python train.py --n_layer=8 --d_model=224 --n_head=4 --n_kv_head=1 --head_dim=64 --d_mlp=512 --vocab_size=8192 --activation="swiglu" --norm="rmsnorm" --norm_place="pre" --norm_eps=1e-05 --positions="rope" --rope_base=3780.0 --rope_fraction=1.0 --qk_norm=false --attn_scale=0.125 --bias="none" --tie_embeddings=false --parallel_block=false --init="normal" --init_std_qkv=0.0457 --init_std_o=0.0 --init_std_up=0.0457 --init_std_down=0.0 --optimizer="adamw" --lr=0.0018 --beta1=0.95 --beta2=0.98 --weight_decay=0.035 --lr_head=0.00546 --grad_clip=0.5 --warmup_steps=431 --schedule="wsd" --decay_fraction=0.544 --decay_shape="pow" --final_lr_fraction=0.02 --batch_tokens=16384 --seq_len=256 --doc_mask=true --train_tokens=121000000 --steps=7386 --dataset="wikipedia_en"
Each number is 128 + 32 x the weight over its row's rms, rounded and kept within 0 to 255. Layers, rows and columns count from 0. The size above them is the row's rms in percent of the matrix's.

# layer 3 MLP up, 512x224, rms 0.0988, rows 153-163, columns 0-223
size [106 101 102 101  95  96 102 102  97  96  99]
[[114 204 120 109 120  67 119 148 128 154 119 117 126 113 126 109 106 128  98  60  71 187  92 141 138 127 183  88 136 193 108 114 153 122 114 160 114 146 228  87 127 183  61 120 175  84 156 107 132 160 155 160 119 161 130 115 128 139 130 164  47 126 121 121 115  77 113 132 108 155 108  63 107 210 127 156 160 169 144 180 101 155 113 145 121 177  80 146 182 165 163 143 163 139 108  71 132 169 134 105  98 162 106 133 167 116  88 144 101 161 131 125  57  88 117  83 109 136  96 153 118 118 106  73 145 158 157 120 148 140 160 157  99 148 111 211 119  90 128 153 141 168 101  78 107 141 150 152 135 103 159 112 182 142 162  86  97 115 119 179 131 120 124 108 157 108  96  81 124 118 137 119 125 162 145  80 108 131 143  89 193  97 123 134 149  99 137 128 193  91 112 153 139 133  71 174 117 146 141 111 141  99 120 130  76 105 123 118 170  84 192  81 125 155  82 137 115  81 192 106 131 118  98 134]
 [ 87 140 104 126  44  94 104 104 181 124 162 159 168  94 112 170  58 158 123 165 122  93 135 167  74 126  69  92 159 150 108 146 104  88 141 107 176  94 120 193 123  91  98  95 115 155 163 117 109 107 123 105 102 155 157 179 121  90  63 120 118 181 122 106  67 146 149 176  71 177 132 110 171 113 146 100 108 169 122 114 128 160  79 127  98 171 120 102 161  94  43  62 118 120 135 129 148 143  89 106 155 164 120  97 170 173 122 101 179 152 142 130 119 108 172 175 101 128 118 131  65 126  87 177 147 164 121 136 114 118 165 161 105 114 132  73 190 112 126 139 134 173 123 121 161 118 103 153 149  99 145  97 156 133  86 117 186 110 109 107 166 131 101 180 133 183 162 131 173 110 136 154  82 126 117 168 152 110 155 152 171 126 141 127 184 138 128 167 115 129 166 148 132 128 163 135 144 158 136  21 144 161 125 109  98  78 106 108  99 101  87 115 141 186 148 137  59 150  91 130 142 132  98 160]
 [136 174 152 172 173 150  70  90 152 134  70  94 134  87 117 127 139  81 103 183 144  54 196  97 149 195 143 119 143 151 123 199 197 184 156  91 110  78 141 120 151 178 144  65 107 167 143 183 136 134 125 127 142 154 150  95 131 162 165 147 130 136 149 117 151 103 160 148 110 146 101 121 126 108 105  84 152  99 135 112 113 116 129 186 104  95 141 124 117  88 118  98 109 155 102 107 115 156 127 154 118 148 144  87 116 138  88 140 182  88  63 137  92 133 128 132  83  67 148 178 125 186  99 114 121 149 198 172 119 141 153  98  89 149 193 152  96 104 136 148 109 179 124 138 185 177 131  78 154 143 142 123 124 121 140  73 120 153 164 152 133 162 160 109 147 167 219 150  83 131 146 162  86 124 138  98 106  99 120 170 200 156 163 133 129 111  70  85  73  90 100 112 156 143 100 164  72 127 156 131  94 160 149 133 104  91 128  96 172 153 143 119 159 119 141 125 129 139  92 121 158  65 158  94]
 [ 82 143 149 115 136 104  31 133 146 106 102 107 126 102  90 104 113  93  27 161 156 112 135 158  90 144  91 162  80 129 103 139 143 109 151 115  86 121 110 168 166 141 153 106  83 124 155 135 130  65 146 140 179 135 101 151 136 119 120 168 109 159  80  88 178 102 181  93 131 157 114 152 131 126 136  91 132  89 156 141 110 153  96  97  61  83 116 113 176 116 207 161 143  93 136 145  88  57 112 171 157 127 182 127  91  88  98 135 130 138 138  66 126 131 147 122 109 121 158 153 113  95 141 105 129 153 147 137 182 137 160 148 114  95 115 126  69  72  68 125 122 166 122 134 161 115 105  51 142 165 156 164 104  93 123  97 153 165  35  84 107  93 132  41 136 126 197 124 135 146 101  95  54 135 104 185 132 105 110 160 137 100  99 166 142 116 157 119 103 157  98 128 110 137  94 112  66 127 150  97 112  98 152 114 142  99 138 161 130 113  85  85 129 120 113  62 166 107 157  95 148 147 127 140]
 [129 128 148 168 118 129  84 118 115 129  80 144  97 129  97 108 119 114 119 140 193 121 127 162 121 122 145 126  97  47  72  95 158  92 107  74 123 161 137  84 106 154 116 162 111  86 134  95 134  62 106  98  90 107 122  97 112 160 120  56 139 114 118 109 133 158  85 130 118  62  82 185 109 115  72 110 113  98 127 100 147  96  62 183 157 103 121 187 130 124 119 124 124 135 131 110  84 120 102 156 129 133 141 131 102 102 122  91 154 134 125 174 148 181 127 212  72  61 152 129  82 125 165 109 144 159 114 138 153 138 114 190 122 101  90 101 128 123 178 116 113 114 172 113 127 135 100  52 114 112 137 130 115  78 135 140 197  72 116 127  91 125  93 168  69 172 133 100 111 133 112 158 125  72  74 130 131 176 135 186 121 167 111 105 125  81 159  89 149  81 164 130 107 151 157  98  98 105 199  93 139 101  97 130 148 135 110  80 102 129  90 178 107  93  53 126  82 131 107 125 118  87  70  53]
 [168 103 125 169  82 206 178 153 109 116 126 132 115 130 133 141 103 172 155 157 149 150 137 146 129  79 129 171 117 110  82  93 115 151 137 161 167 121 158 123 141  69 151 172 130 147  99 170 168 130 124 172 173 129 165 123 108 162 111 101 119 168 235 139 104 131 114  25 154 130  93 135 135 168 133 125 107 154 122 125 150 143 146 171 182 122 120 121 150 121  64 162 100 139 136 168 112 119 124 156 147 115 125 129 144  97 135 123 125 113  98 130 190  70 210 106  85 128 147 110 123 128 142 134  98 163 110 102 138 183 170 160 167 142 185 138  62  97 139 139 160 134  70 147  91 111 147 128 131 160 170 137 190  76 102 108  98  89 139  82 110 124 108 111 170 157 127 126 167 119  99 126 164  67 130  74 109  72  72 185 130 116 130 160 137 161 142 169  55 139  98 144  97 198 174 139 134 115 122 143  90 146 125 124  96 192 166 157  62 131  88 179 119 159 139  88 163  87 114 103 161 153 139 147]
 [ 80 110 109  80 161  76 113 129  97 149 147 152 114  91 148 105 103 141 116 133 100 161 125 128 173 122  85 128  68 170  90  89 132 107 159 150 110 105 144 177  82  81  96 143 134 110 103 130 140 122 154 190 127 142 164 110 135  94 188  83  86 113 119 150 105 166  51 106 191 146 139 145 131 106 158 137 101  91 121  77 146 113 128 163 129 119 122 108 151  82 115 104 139 128 130 141 119 121 159 191 147  98 115  67 134 137 104 113 156 172  87  94 155  82 155 130  97  88 175 118 146 151 160 118 182 187 102  63 105 116 140  92 110  57 163 117 122  72 143 130 155 119 132 157 138 154  71 168 143 121 104 186 172 142 154 139 133 112 158 167 177 145 105 152 150 119 148  87 166 117 117 123 140  99  92 177 121 189 160 181  84 137 132 131 118 184 137 149 101  75 113 137 198 124 185 141 162 221  86  68 114 148 128 162  82  69  67 132 162  75 147 165 135  61 106 145 119 114  96 165 146 109 120 135]
 [129  98 179 188 128 173 133 138 159 123  79 142  89 117 103 195 124 119 140 121 136  92 141 133  72 152 122 170 187 100 104 148 146 121 152 144 148 131 198 143 156  47 125 112  78 123 145  87 135 107  86 129 141 107 158 201 122 159 118 147 136 127 126 132 154  75 136 112  72 106  91 115 123 155  94 156 139 107 150  88 145 142 102 121 129  97 133 182  36 176 134 127 140 125 158 100 138  93 151 109 134 104 135 170 110 119 135 120 171 140 120  91 115 137 161  88  73 105 103 135 146 124 186 135  45 172  92 163 135 105  96 158 111  99 104 126  26  74 130  79  89 118 157  96 106 155 133 105 110  81 155 140 143  92 129 161 151 108 152 134 143  47 151 146 107 170 158 142 170 134 105  73 193 155 113 116 140 114  95 157 151 164 131 154 156 176  96 119  97  71  71 130  90 147 124 129 159 143 117 110 119 175 137 134 102 171 166 113 183 115 131 111  99 148 107  87 219 120  86 181  82 157 168 127]
 [ 93 140 140 100 185 148 160 109 119 148 163 149  88 171 127  69 149 146 113 129 125 162  52 154 121 184  91 137 116 175 136 154  65  99 101  98 104 124  97 143 125 132 194  88 179 216 103 104 132 104 134 136  98  87 147 149 138  92 151 134  46  83 144 112 151  76 159 167 123 156 134 146  75 137 112 100 102 115 104 103 119 131 100 108 129 136 113  75 152 124  93  89 114 172 139  93 186 115 131 161 125 193 158  73 143 132 145  99  99  89 141 113 163 156 127 127 125 100 113 172 101 184 117 132 126 117 140 167 122 135 125 137 189 105 157 100 164 124  92 140 156 130  78 114 115  87 154 122  49 173 172 123 113 118 157 138  98 116  70 126 131  79 158 170  82 114 189 135 187 183 165 146 162 133 164 138 122  18  72 123 139 124 113 108 128 135 104 106 132  93 102 147  84 154 132 135  84 118 176 158 149 115 120  97  91  90  76 113 118 119 137 104 122 119 117 164  66  67 124 117  65  79 125 125]
 [101 139 130 170 124 139  63 119 110 154  83 160  34 154 143 115  63 100  91 119 149 128 152 124 128 116 159 147 119 144 163 170 148 100 145 107 114 148 132 149  57 110 147 139 151  91 154 129 139  93  76 155 162 157 151  91 129 178 159 152 106 121 140 125 115  97 106 136 177  86 122 130  71  56  41 145  95 111 132  78 191 174 123 104 102 134 125 138 144 171 126  58 159  92 134 126 119 167 101 118 146 174  84 125 119 122 164 143 124 136 110 156 104  63 146 122  88  94 142 127 176 159 185  85  50 177 152 167 183 152 102 140 150 103 136 132 108  89 127 167 182 130  81 123 109 145 117 161 150 134 164 144 107 112 151 167 120 197  79  63 155 146 181 128 168 101 136 163 124 148  93  92 160 172 163 147 159 131  54  97 124 123 151 141  56 115  90 110 122 126 118 136 145 129 147 106 134 165  74  87 100 106 137 152 148 153 175 119 110  91  98 106 188 111  90  93 147  74 123 131 157 152 122 171]
 [108 144 139 113 113 150 200  77 152 153 170 127 165 158  99 131 152 179 111 142  88 142  49 138 128 188 130 145 162 165  68  20 135 129 128  77 148 106  98 159 112 113  63 159 140  82 107 162  64 124 133 136  89 152 140 128 217 163 133 145 158 115 112 131 123 151 158 144 113 150 179  75 133 140 118 133 144 138 120 127 125 133 153  93 127 172 173 156 120 103 131 134 107 142 106 136  93 161 155 150 131 203 134 126  85 132 111 150  93 175  46 149 114  92 156 135 133  55 141  95 150 169 108 141 172 164 138  74 141 191  68  73 115 173  59 106 165 161 141 163 131 131  84 158 123  99 141  97 180  83 124 100 134 112 116  86 131 143 125 137  75 106 141 162  62  59 178 119 109 200 169 133 135 142 157 124  91 128 173 121 165 159  92 139 110 135 105 175 131 134 150 140 131 151 130 127 144  87 146 189 124  96 117 125 133 111  98 167 119 144 103 107 163 143 135  65 150 102 121 105 137 146 110 147]]
# layer 3 MLP down (transposed), 512x224, rms 0.0933, rows 153-162, columns 0-223
size [105  99 100  96  95  95 104 103 101  97]
[[132 145 145 151 154 160 167 185 141 157  42  53 108 114  68  96 119 166 117 160  93 151  73  97 156 108 131 125 156 132 174 143 120 107 134 176 127 158 163 128 112 136 119  82  98 157 110 148 153 170 118 151 160 192  62 206 179 161 124  69 146 126  84 127 111 125 107 111 171 107 138 107 136 106 134  85 118 142 149 158  97  95 120 119 144 133 130 177  84 149  90 183 134 121 143 150 168  90 129 220 171 154 134 197 127 140 173 107 163 104 142 137 163  79 128 147 195  89 166 129 139 105 171 164 137 102  96 125 132 175 177 176 126 140 109 152  99 114  15  83 142 148 137 167  62 160 148 128 116 141 100 138 130  80 127 176 138 154 149 110 165 169 119 104 127  95 135  99 155 149  98  98 134 192 110 151 150 142 138 120 140 137 158 180 133 152 172 173 137 144 104 149  95 142  98 143 107 159 164 111 213 130 140 133 166 135 101  95 135  89 144  96 100 179 115 107 134  94 136 158  86 110 140 107]
 [157 111  77  78 118 127 113 164 155  94 123 111 103 153 126 140 207 185 181 125 161 173  65 139 110 126  90 197 143 128  72 110 129  72 115 104 125  98 160 169  79  97 108 160 137  88 144  90 185 124  77 127 103 115 107 131 128  92 125  83  80  78  82 150  95 220 129 210 148 139  84 128 122 108 129 170 161 139 106 148 110 104 136 148 149 140 182 135 127 160 104  50 119  93  75 119 111 110 121 117 138 187 143 111 150 131 150 164 145 156  92 144 151 125  97 134  80 134 121  44 125 149 124 125 110 118 130 123 149 126 151 148  97 171 138 125 196 172 150 155 145  89 148 111 142 118 112 154 153 131 154 179 108 131 110 114 158 100  97 134 122  83 170 103  85 151  97 141 115 171  68 196 113 117 139 162  69 184 144 111 163 153 147 110 101 154 134 139 123 148 153 101 121 116 144 129  97  90  57 174  91 102 127 135 124 135  41 111 157  94 120 181 142  90  63 100 111 181 132 123 146 106 162 123]
 [ 80 125 146 145 111 135  88  43 122 160 114 128 134 115 167  85  58 114 161 112 122 100 196 149 103 145 148 112 101 120 100 165 134 133  97 155 158 117 102 101 128  89 122 137 178 124 125 131 100 125 104 154 176 110 113 126 166 183 123 109 163  90 160  88  92 119 100 123 122 104 163 149 103 116 108 162  77  74 125 125 121 122 134 157 101 142 161  86 110 120 195  86 148 119 133 145 173 123 134 154 105  84 137 124 121 142 177 158 122 127 186 157 107 125 118 142 142 152 107 132 110 212 154 165 111 112 155 131 122 142  95 142  74 146 167 175 132  95 240 146 107  96 107  59 118 142 141  75 157 103 117 200 137 120 147 137 158 110 118 104 157 173 113 129  83  56  78 134  99 130 181 126 168 110 140 152 117 115 199 159 110 130 141 112 136 159  52 102 152 104 124 135 151 184 143 123 136 173 130 105   0  94 145 148 111 163 137 106 164 152 147 122 118  86 115  82 144 131 115  88 138 135 148 158]
 [155  56  97 113 191  95 144  65 145 143 169 198  79 141 198 168  77 116 142 132 118 133 173 166 104  84 134 156 119  62 151 128 124 144 161 164 120 128 122  92 137 130 156 125 128 159 156 128 119  84 181 149  90 178 137 162  96 159 135 129 162  96 123 140 127 136 127 103 127 160 174 105 167 101 134 174 131  93  83 146 115  94 117 172 111 191 164 150 123  92 163  78 168 128 174 181 120 125  78 162  85 125 126 195  86 163 121 135 101 156 164 156 142  62 137 118 117 184 114 118 116 137 110  61 128 122  72  44 155 153 120 153 126 101 103 142  96 118 196  55 168 124  89  87  73 105 114 103 147 147 146 166  93 101 144 149  72  81 115  95 109  90 116 135 141  84 116 104  57 125 130 136  96 147  70 146 111 119 179 150  88  94 137 120 120 143 173 147 106 126 113 137  95 210  86 159 110 137 123 127  89 167 153 144 141 114 164 145 129  90 118 109 142 100 147 100 101  98 104  91  91 132 114 125]
 [ 87 110 136 104 129 126  62  67 118 117 157  89 161 103 157 120 140 105 151  81  60 110 123 150 133  58  92 149 188 112 140 168 117 141  61 113 125  85 132 128 147 107  57 131  86 153 137 157  68 207 129 129 124 135 174 130 134 119  91 104  61 149 117 179 131  90 156 124  71 122 141  98  98 196 133 117 169 160 167 118 167 142 120 107 174 196 159 122 112  82 122 142 136 176 164 127  76 137 103  93 153  76 100 108 150 165 139 131 116 127  98 108 150  72 124 109 115 244  83 103 119 110 173 100 185  94 174 126 114 120 118 123 166 147 137  87 100 132  74 139 152 143 132 115 198  97  92 144 105 127 125 156 136 153 141 144  96 171 113 170 144 144 142 116 118 122 122 177  82 138 137 200 128  75 161 125  93 163 143 122 175  89 101 113 124 127 123 120 139 108 108 110 182 130 111 127 138  93 164 178  68 110 102  87 120 140 160 134 104 103 164  99 133 139 152 119 155  95 178 171 120 175  99  76]
 [182  46 135 151 144 171 141 191  84 173 153 107 175 140 146 129 115 160 112 134  88 150 141  41 132  92  89 155  83  77 140 110 144 133  99  75 131 131 118 136 137 116 137 160 184 179 134 103  93 109 145  95 135 148 115 150 106 130 103  86 153 137 160 142  76 183 136 109 149 154 138  97 142  90  91 159 149 143  77 144 142 164  99 136 153  92 202 175 162  99  98 120 101 127  94 149 121 152 145 107 144 153 104 122 101  59  77 151 164 194 122 114 109 101 190 144 143 141 127 132 164 143 176 134 171 144  70 127 120 145 126  73 149 139 122 145 108 119 119 143 108 147  61 117  99 128  85 171 143 114  98 124 115 127 129  93 156 125 166  91 119 128 158 123 114 108 116  97  97 162  80 140 125 149 136  42 118 101  95 148 115 149 177 186 134 149  89 142 137 158 184  96 162 148 193  99 127 142 134 116  86 135 118  77  61 175 144 168 113 167 116 200  95 157  68 149 193 152 113  82  65 104  85 110]
 [141 129 151  61 110 133 145 161 102 188 142 144 127 114  81 136  91 150 123 192 119 125 119 130 172 176  82 181 134 113 159 154 143 161  89 134 195 168  94 181 146 187 119  96 109  96  91 111  62 114  55 182 111 143 115  90 127 147 115 108  84 150 130 119 143 118 109 147 142 155 164 162 158 109 111  34 147 201 102 163 164 132 133  99 152  58 177 130 171 128 126  78 150 170 159 114 153 153 110 103  81 116 124 133 134 128 137 144 179 108  86  81 157 148 145 126 119  65 111 178 144 138 153 138 166 167 120  92 110  87 151  85 117 116 147  91 109 143  99 102 160 186 189  83 136 118  74 118 172 133  93 190 135 116 149 194 154  98 130 102 113 119 181 146 107 144 166  92 170 116  82  95 155 130 139 102 183 148  81 127 148 112 133 112 145  83  86 109 193 119 152  91 112  87  92 181  86 143 114 134 109 182 183 113 126 127 193 122 158 120 149 148  82 147 134 126 172 138 129 131 117 123 147 121]
 [175 156 130 103  49  95  87 131 123 144 106 136 136 127 134 133 167 109 150 132  83 129 147 104  70 122 108 135  48 141 125 191 156 120 135 141  72 135 141 103 111 144 125 125  84 180 148 161 142  73  74 124 114 183 141 151 145 129 147 143 178 139 187 159 105 163 122 127 124 119 138 123 168  94 168 139  83 130 165 117  74 110 176 138 127 113 151 111 151 155 170 113 101 165  85 134 103  93  83 106  85 141 139 149 133 158 141 102 167  73 149 126 135 161 129 127 132 160 116 138  88 153 180  82 132 110  50  89 139  72  73 123  85 149 191 167 203 155 172 138 114 106 109 142 105 141 144 169 167 112  94 117 158 127 160  75 110  54 169 125 108 187  68 138 124 104  88  97 149  90 151 173 197 146 133 102 122 108 132 131 114  92  98 124 159 163 167 139 116 109 162 147 112 174 129 123 155 178  81  63 143 108 144  75 133 141  67 103 138 147 148 112 120 192 156 176 148 136 100  51  84 144 178 131]
 [148 120 186 124 162 132 130 170 121 110 154 120 108 100 191 154 136 118 184 134 115 128 183 138 132 114 145 151 150 134  84  83 146 113 216 138 147  65 139 108 148 196 161  87  99 110 101 115 137 129 127 127 151 109  94 177 136  89  97 130  91 135 125 184 151 109 110 128  96 108 163 120 141 127 113 165 104 144 157 122 141 149 116 125  99  92 131 120 151 102 145 169 146 126 101 130 134 129 143 119 126 203  61 140 121 157 121 102 153 170 101 181 107 144 120 161 121 145 108 127 128 152 137 135 136 125 132 123 108 126 163 119 138 116 107 156 110 127 255 124 175  77 121 122 107 105  98 121 122 116 192  67 180 104 108 131 163 153 104  31 158 158 142 162 118 102 115 130 148 111 156 128 113 127 113 149 168 126 101 153 113 140  85 190  76 127 121 110  97 124 119 165 117  99 131  51 133 128  93 158 147  99  32 128  89 150 154 113 146 143  86 105 127 140 119 177 138 123 108 134 116 164 124 133]
 [178 147 140 157 158 176  20 106 104 160  83 140 146  58 146 147  97 120  82 175 114 131  63 149 112 132 158 108 124 108 155 169 138 104 173 123 176 124 120 131 125 132 137 144 177 142 135 144 213  76  98 125 114 134 114 150 138 133 103 126  68 127  65 112 167 114  53 134 199 131 138 197  83 123 121 162 122  95 122 116 152 127  86 148 110 137 143 125 129 111 184 180 119  63  63  78 102 147 131 116 167 105 133  81 154 119 108 111 112 103  79 143 115 145 111 110 146 163 161  71 142 179 110 158 134 181  96 133 135 140 102 133 161 119 158 121 154 150  82 148 179 138  95 151 117 172 147 154 152 193 156 177 158 156 167  95 122 114  96 121  97  83 144 111  82 120 116 171 150 164 126  79 190 128 125 103 153 115 140 157 105  90 103 140 152 143 142  64 108 175 139 137  14 124 138 158 136 133  89 128 172  79  86 116 148 110 159 112 110 150 133  95 185  94 145 122 143 114 116  98  99 118 120 135]]
# layer 3 MLP gate, 512x224, rms 0.103, rows 154-163, columns 0-223
size [ 97  96  98  96  93 104  96 101 102 103]
[[185 141 154 126 134 191 111 139 159 109  84 135 184 147  60  93  89 125 135 137  74 145  88 163 132 150  67 111 137 107 142 189 153 159 116  82  81 120 153 111 158 145 136 129 118 101 188 130 107 132 153 157 169 117 159 138  77 167 162 131  93 196 129  86 100 134 133  91 145 128 136 117 108 119  65  62  90 127 128 102 149 136 158 193 150 119 132 161 140 104 126 159  84 185 159 107  88  86 165 113 163 148  62 111 154 125 111 140 111  77 101 163  88 117 153 124 114 185 125 144 107  94 105 159 147 107 128 162 109 150 141 128  95 125 113  29 103 148  94 102 100 122 119 109  96 181 115 154 106 143 124  90  98 110 165 168 138 101 120 158 152 139 100 126 140 206 161 111 193 129 133 143  96 108 124 162 122 150 161 158 178  97  89 164 159  94 142 166 184  52 116 122 109  96 116 141 203 175 170 122 162  61 151  75 165 146 124 147 114 135  68 139 136 160  98 164 101 117 128 162 147  76 167 121]
 [112 166 155 166 155 141 140 167 109 159  66 106 123  81  95 126 142 133 100 170 169  97 156  72 152 179 132 159 171 127 153 152 169 110 186 122  84  88 140  86 107 129 110 104 131 108 106 105 194 147 113 110 159 190 130 115 113 120 135 124 111 138 180 132 130  57 118  87 157 108 139 128 138 106  62  61 106 129 202 100 105 156 156  63 107  94  95 126 121 120  99 103 112 117 129  80  96 168 114 166 114 145 111 157 100 167 175 169 144  89  90 117 162 188 188 145 101  88 149 101 180 144 147  82  54 150 191 144 131 166 148 103 113 129 112 115  87  83  78 128  93 155 193  92 187 131  98  79 117 135 104  85 160  89 134 113 103  97 119 124  94 156 167 141 133 142 152 157  92 169 139 136 102  78 133 109 166 119 100 174 164 135  80 116  88 108 111  96  90  96  94 123 141 107 188 126 117  98 126 177 178 177  75  65 131  93 112 123 149 169 115 168 170  98 100 135 105 137 166 138 110 104 136 124]
 [137 149 114  99 153 139  49  91 123  94 145 171 197  67 120 122 190 119 145 119 109 126 178  78 149 151 157 171 100 150 143 104  91 108 162 113  97  95 174  84 128 154 153  79 126 129 115 144 167 104 115 156 116 114 108 178 140 209 164  90 114 116 164 173  53 109  94 115 110  98 133 107 138 145  83  83 107  86 101  79  67 132 112 122  75 180 144 183 137  86 163 129 141 170 140 150 113 135 124 110 134 162 139 174  93  90 121 121 130 122 181 188  93 125 118 153 127 109 115 161  73 155 152 136 151 170 125 148 102 130 103 114 126  80 136 155 100 189 105 141 102 135 114  90 135 168 167 127 153 107 144 143 128 109 169 136  93  99 127 124  57  71  85  77  69 173 114 142 146 171 120 114 151  86 174 175 198 107 141 155 111  87 126 150 140 142 158 183 118 127 101  99 128 147 113 159 147 180  99 142 112 147 166 194 208 115 130 177 136 164 107  93 172 119 102 116 122  77 146 124 145  83  78 125]
 [103 114 126 139 159  84  67  94 113 103 111  54 148 114 120 137 175 112  70 127 148 149 125 112 136  85 140 121 158 148 139 203 126 174 114 191 168 122  59 118  93 137  82 176 129 130 103 160 124 157 148 146 135 132  93 124 132 141  92 133 102  56  74 115 136 132 126 119 144 158 139 116  64 116 107 204 150 149 135  85 145 151 163 153 108 130 155 157 133 143 132 133 142  94 212 117 146 116 108 115 160 108 110 125 104  65  87  58 107 107  77 166  96  73  89 105 123  96 132 137 104 178 145 136 148 182 175 120 126 109 101 126 126 192 158  76 116 168 171 169  81 120 174 155 108 122  82 150 111 125 159 129  72 139 182 140 116 154 153  85 118 128  78 132 126 176 121 183 141 191 178 132 147 117 133  87 128 165  82  97 178 112 148  91 109 137 120  85 104 138 144 115 184 126 114 129 136 122 150 114 104 133  72  99 149 122 135  73 136 100  96  62 221 121 183 163 154  79 124 172 151 112 112 149]
 [142  85  90 139 129 143 154 118 108 152 104 143 193  99 141  99 128  94 144 181  67 105 156 146 138 156  80 145 162 140 117 188 127 114 144 106 125 115 127 139 148 111 129 165 114 135 133 140 111 145  84 122 124 195 211 140 168 143  81 104 138 189 163  97 109 221  45 114 176 106 107  96 106 127 105 153 121 132  66 178 126 116 159 115 148  85 190 155 159 112 101 117 125 103 179 159  85 176 128 199 119 125 158 115 138 123  84 160 185 140  96 168 130 111 207 127 150 155 121 169 123 145 110 172 180 185 148 146 147 115 107 102 161 132 146 175 102 135 127 163 120 119  84 171 167 187 150 114 161 146 113 120  93 123  92  92 121  53 156  78 149 129 159 127 142 135 183 173 150 106  90 173 151  97 173 120 131 150 115 133 144 166 126 155 171 103 122 169 111 142 160 130 126 135 159  97  73  87  88  99 140 193 110 155  85 139 120 164 140 148  67 175 106 160  97 149 156 175 110 110 128  80 155 106]
 [157 118 131 178 143 153 126 141 178  71 118  96 126 126  91  74 154 173 149 137 139 116 156 137 135  91 143 114 159 110 176 120 133 123 165 111  90 108 173  91  95 104 105 181 113 162 176 142 130 122 133 125 130 117 164 129 123 184  76 110  92 188 129 102 109 141  96  63 131  99  65 187 146  73 152 195 138 166 192  78 115 160  78  95 110  86 130 153 128  74 119 121 153 205 146 117 152 171 188 161 159 105 119 137  80 129 162 155 190 154 118 147  99 107  97 118  97 122 125 119 125 123 105 139 153 131 134 143 159 127  90 191 155 112 112 170 120 128 101 158 102 137 179 122 161 156 108 154 143 121 110 105 171 193 179 106 104  98 103  86 153  61 143 128 141 109 227  86 123 134 153 133 135 174 145 121 142 137 105 151 112 182 122 154 116 201 132  98  96 125 128 193  80 178 146 174 141  78 104 125 144  85 110 100 104 101  78 108  85 165 100  87 158 161 125 175 184 152 150  97  97 136 114 143]
 [182 121 143 114 175 104  75 146 109 132  10 111 115 120 119 169 132 132 120 139 181 172 135 196 149 148 172 110 144 128  79 160 191 104 150 158 118 103 152 123 103 167 128 121 124 154 165 153 139  86 139  94 101 104  84 106  94 141 108 162 126 117 121 162 162  73  97 134 109 118  62 123  98 182 126 154 109 124  93 123 145 116 136 128  80 113 115 118 109  88 175  81 133 131 133 135 150 186 163 101 104 169 108 158 155 143 154 103 105 122 105 143  37 146 141 124 109 134 162 142 148 115 179 190 120 183 106 122  74 102 149  98 165 157 143 114 167 155 155 153 119 112 115 178 163 138  68 122 183 164  85  97 131 193 150 172 132 140 129 149 125 109 116 200 173 120 134 196  95 143 131 146 175 154  71 132 150 156 126 185 131 135 148 166 160 174 113 116 107 113 127 149 104 160 160  95  99 108 116 140 150 117  73 135 104 136 140 104 104 179 146 133 148 130  94 170 165 106 126 133  98  87 248  73]
 [126 169 137 119 168 126 108 123 130 151  96  77 213 165 160  76 148 149  87 108  82 151 170 107 136 180 106 140  98 145 138  80 126 126 110 154 106 135 109 138 124 117  99 107 156 120 152 158 126 175 119 142  89 159 123 114 100 101 134  84 125 156 140 147 114 117 135 118 128 152 100 159  88 121 132  85 176  46  76 142 205 170  91 145 140 112 172 150 118  91  58 144 132 169 134 110 105  86 111 158  58 108 160 141 174  84 129 142  73 111 127  92 137 137 156 117 101 164 100 115 116  84 144 162  93 116 165  92  54  91 177 121 121 137 102 110 153 191 145 166 174  86 161 128 130 169 219  88 154 130 104 121 152  66 152 134 138 117 141 224 138 143 137 140 148 101 172 179 142 120 141 103 159 111 178 104 142 127 149 125 112 129 117 124 120 133 110 131 135 115 206  97  90 138 154  82 107 178 124 136 127 151  80 142 201  83 231 120 141 112 147 140 138 175 119 168  90  96 131 145  87  94 115 155]
 [166 159 127 101 178 116 116 152 158  82 147 117 203  64  51 124 144 144 127 121 143 103 119 159 140 124  92 157 109 132 154 114 141 189 121 155 131  81 182  91 199 139 131 152 153 156 139 124 118 127 121 112 121  89 146 186 139 162 134  49  62  96 106 100 152 133  89 107 122 126 132 155 142 218 139  95  96 103 148 167 132  56 128 138  83 180 150 174 131  79 144 193  97  80 120 126  80 101 151 140 151 125 148 163 145 115  96 134 120 123 137 128 111 152 166 136 146 175 133 171 133  50  74 172 164  67 135 116  95 108 125 123 155  77 185 151 119 101  93 141 123  75 145 167  83 141 190 127 150 207 124  95 160 126 173 144 161 114 153 125 114 107  96 138 103 126 167 135 195 158 157  61 104 146  80 119 171 144 165 142 114  82 143 132 145  89 159 129  93 102  89 132  92  90  85 133 135 128 175 124 151  69 143 124 157 166 121  98 126  77 119 136  90 118 153 160 131 151 141  80 118 163 140 120]
 [140 133 148 119 155 139 157 104  99 125 124 135 115 142  42 115 128 116 144 123 142 117 115  82 103 185 157 132  82 177 108 126 121 137 173 132 160  70 131  62 144 119  90 144 157 101 163 189 110  94 124 119 100 114 164 143  97 163 150  84 138 117 127 154 130 113 127 132  95  97  68 190 114 154  90 139 126 103 118 114 118 159 128 133  98 147 166 166 100 138 159 167 136 148 185 174  91  91 160 136 181 164 113 123  59 147 131 132 135  74 104  93 116 114 149 158 186 154 171  99 169 143 115 100 113  89 137  96 141 148 158 127 146 138 122 174 154 118  89 156 146 146  97 165  84 124 131 144 146 131 181  49 126 150 185 100 164 111 184 100 105 133 159  80 100  41 170 131 172 184 183 129 116 171 111 121 126 135 118  95 117 171 134 103 143 143 157 132  87 134 202 150  71 124 160 101 155  96 121 143 144  84  85  90 106 163 146  97 134 190 125 143 122 193  95  65  90 205 151  63 150 158 192 156]]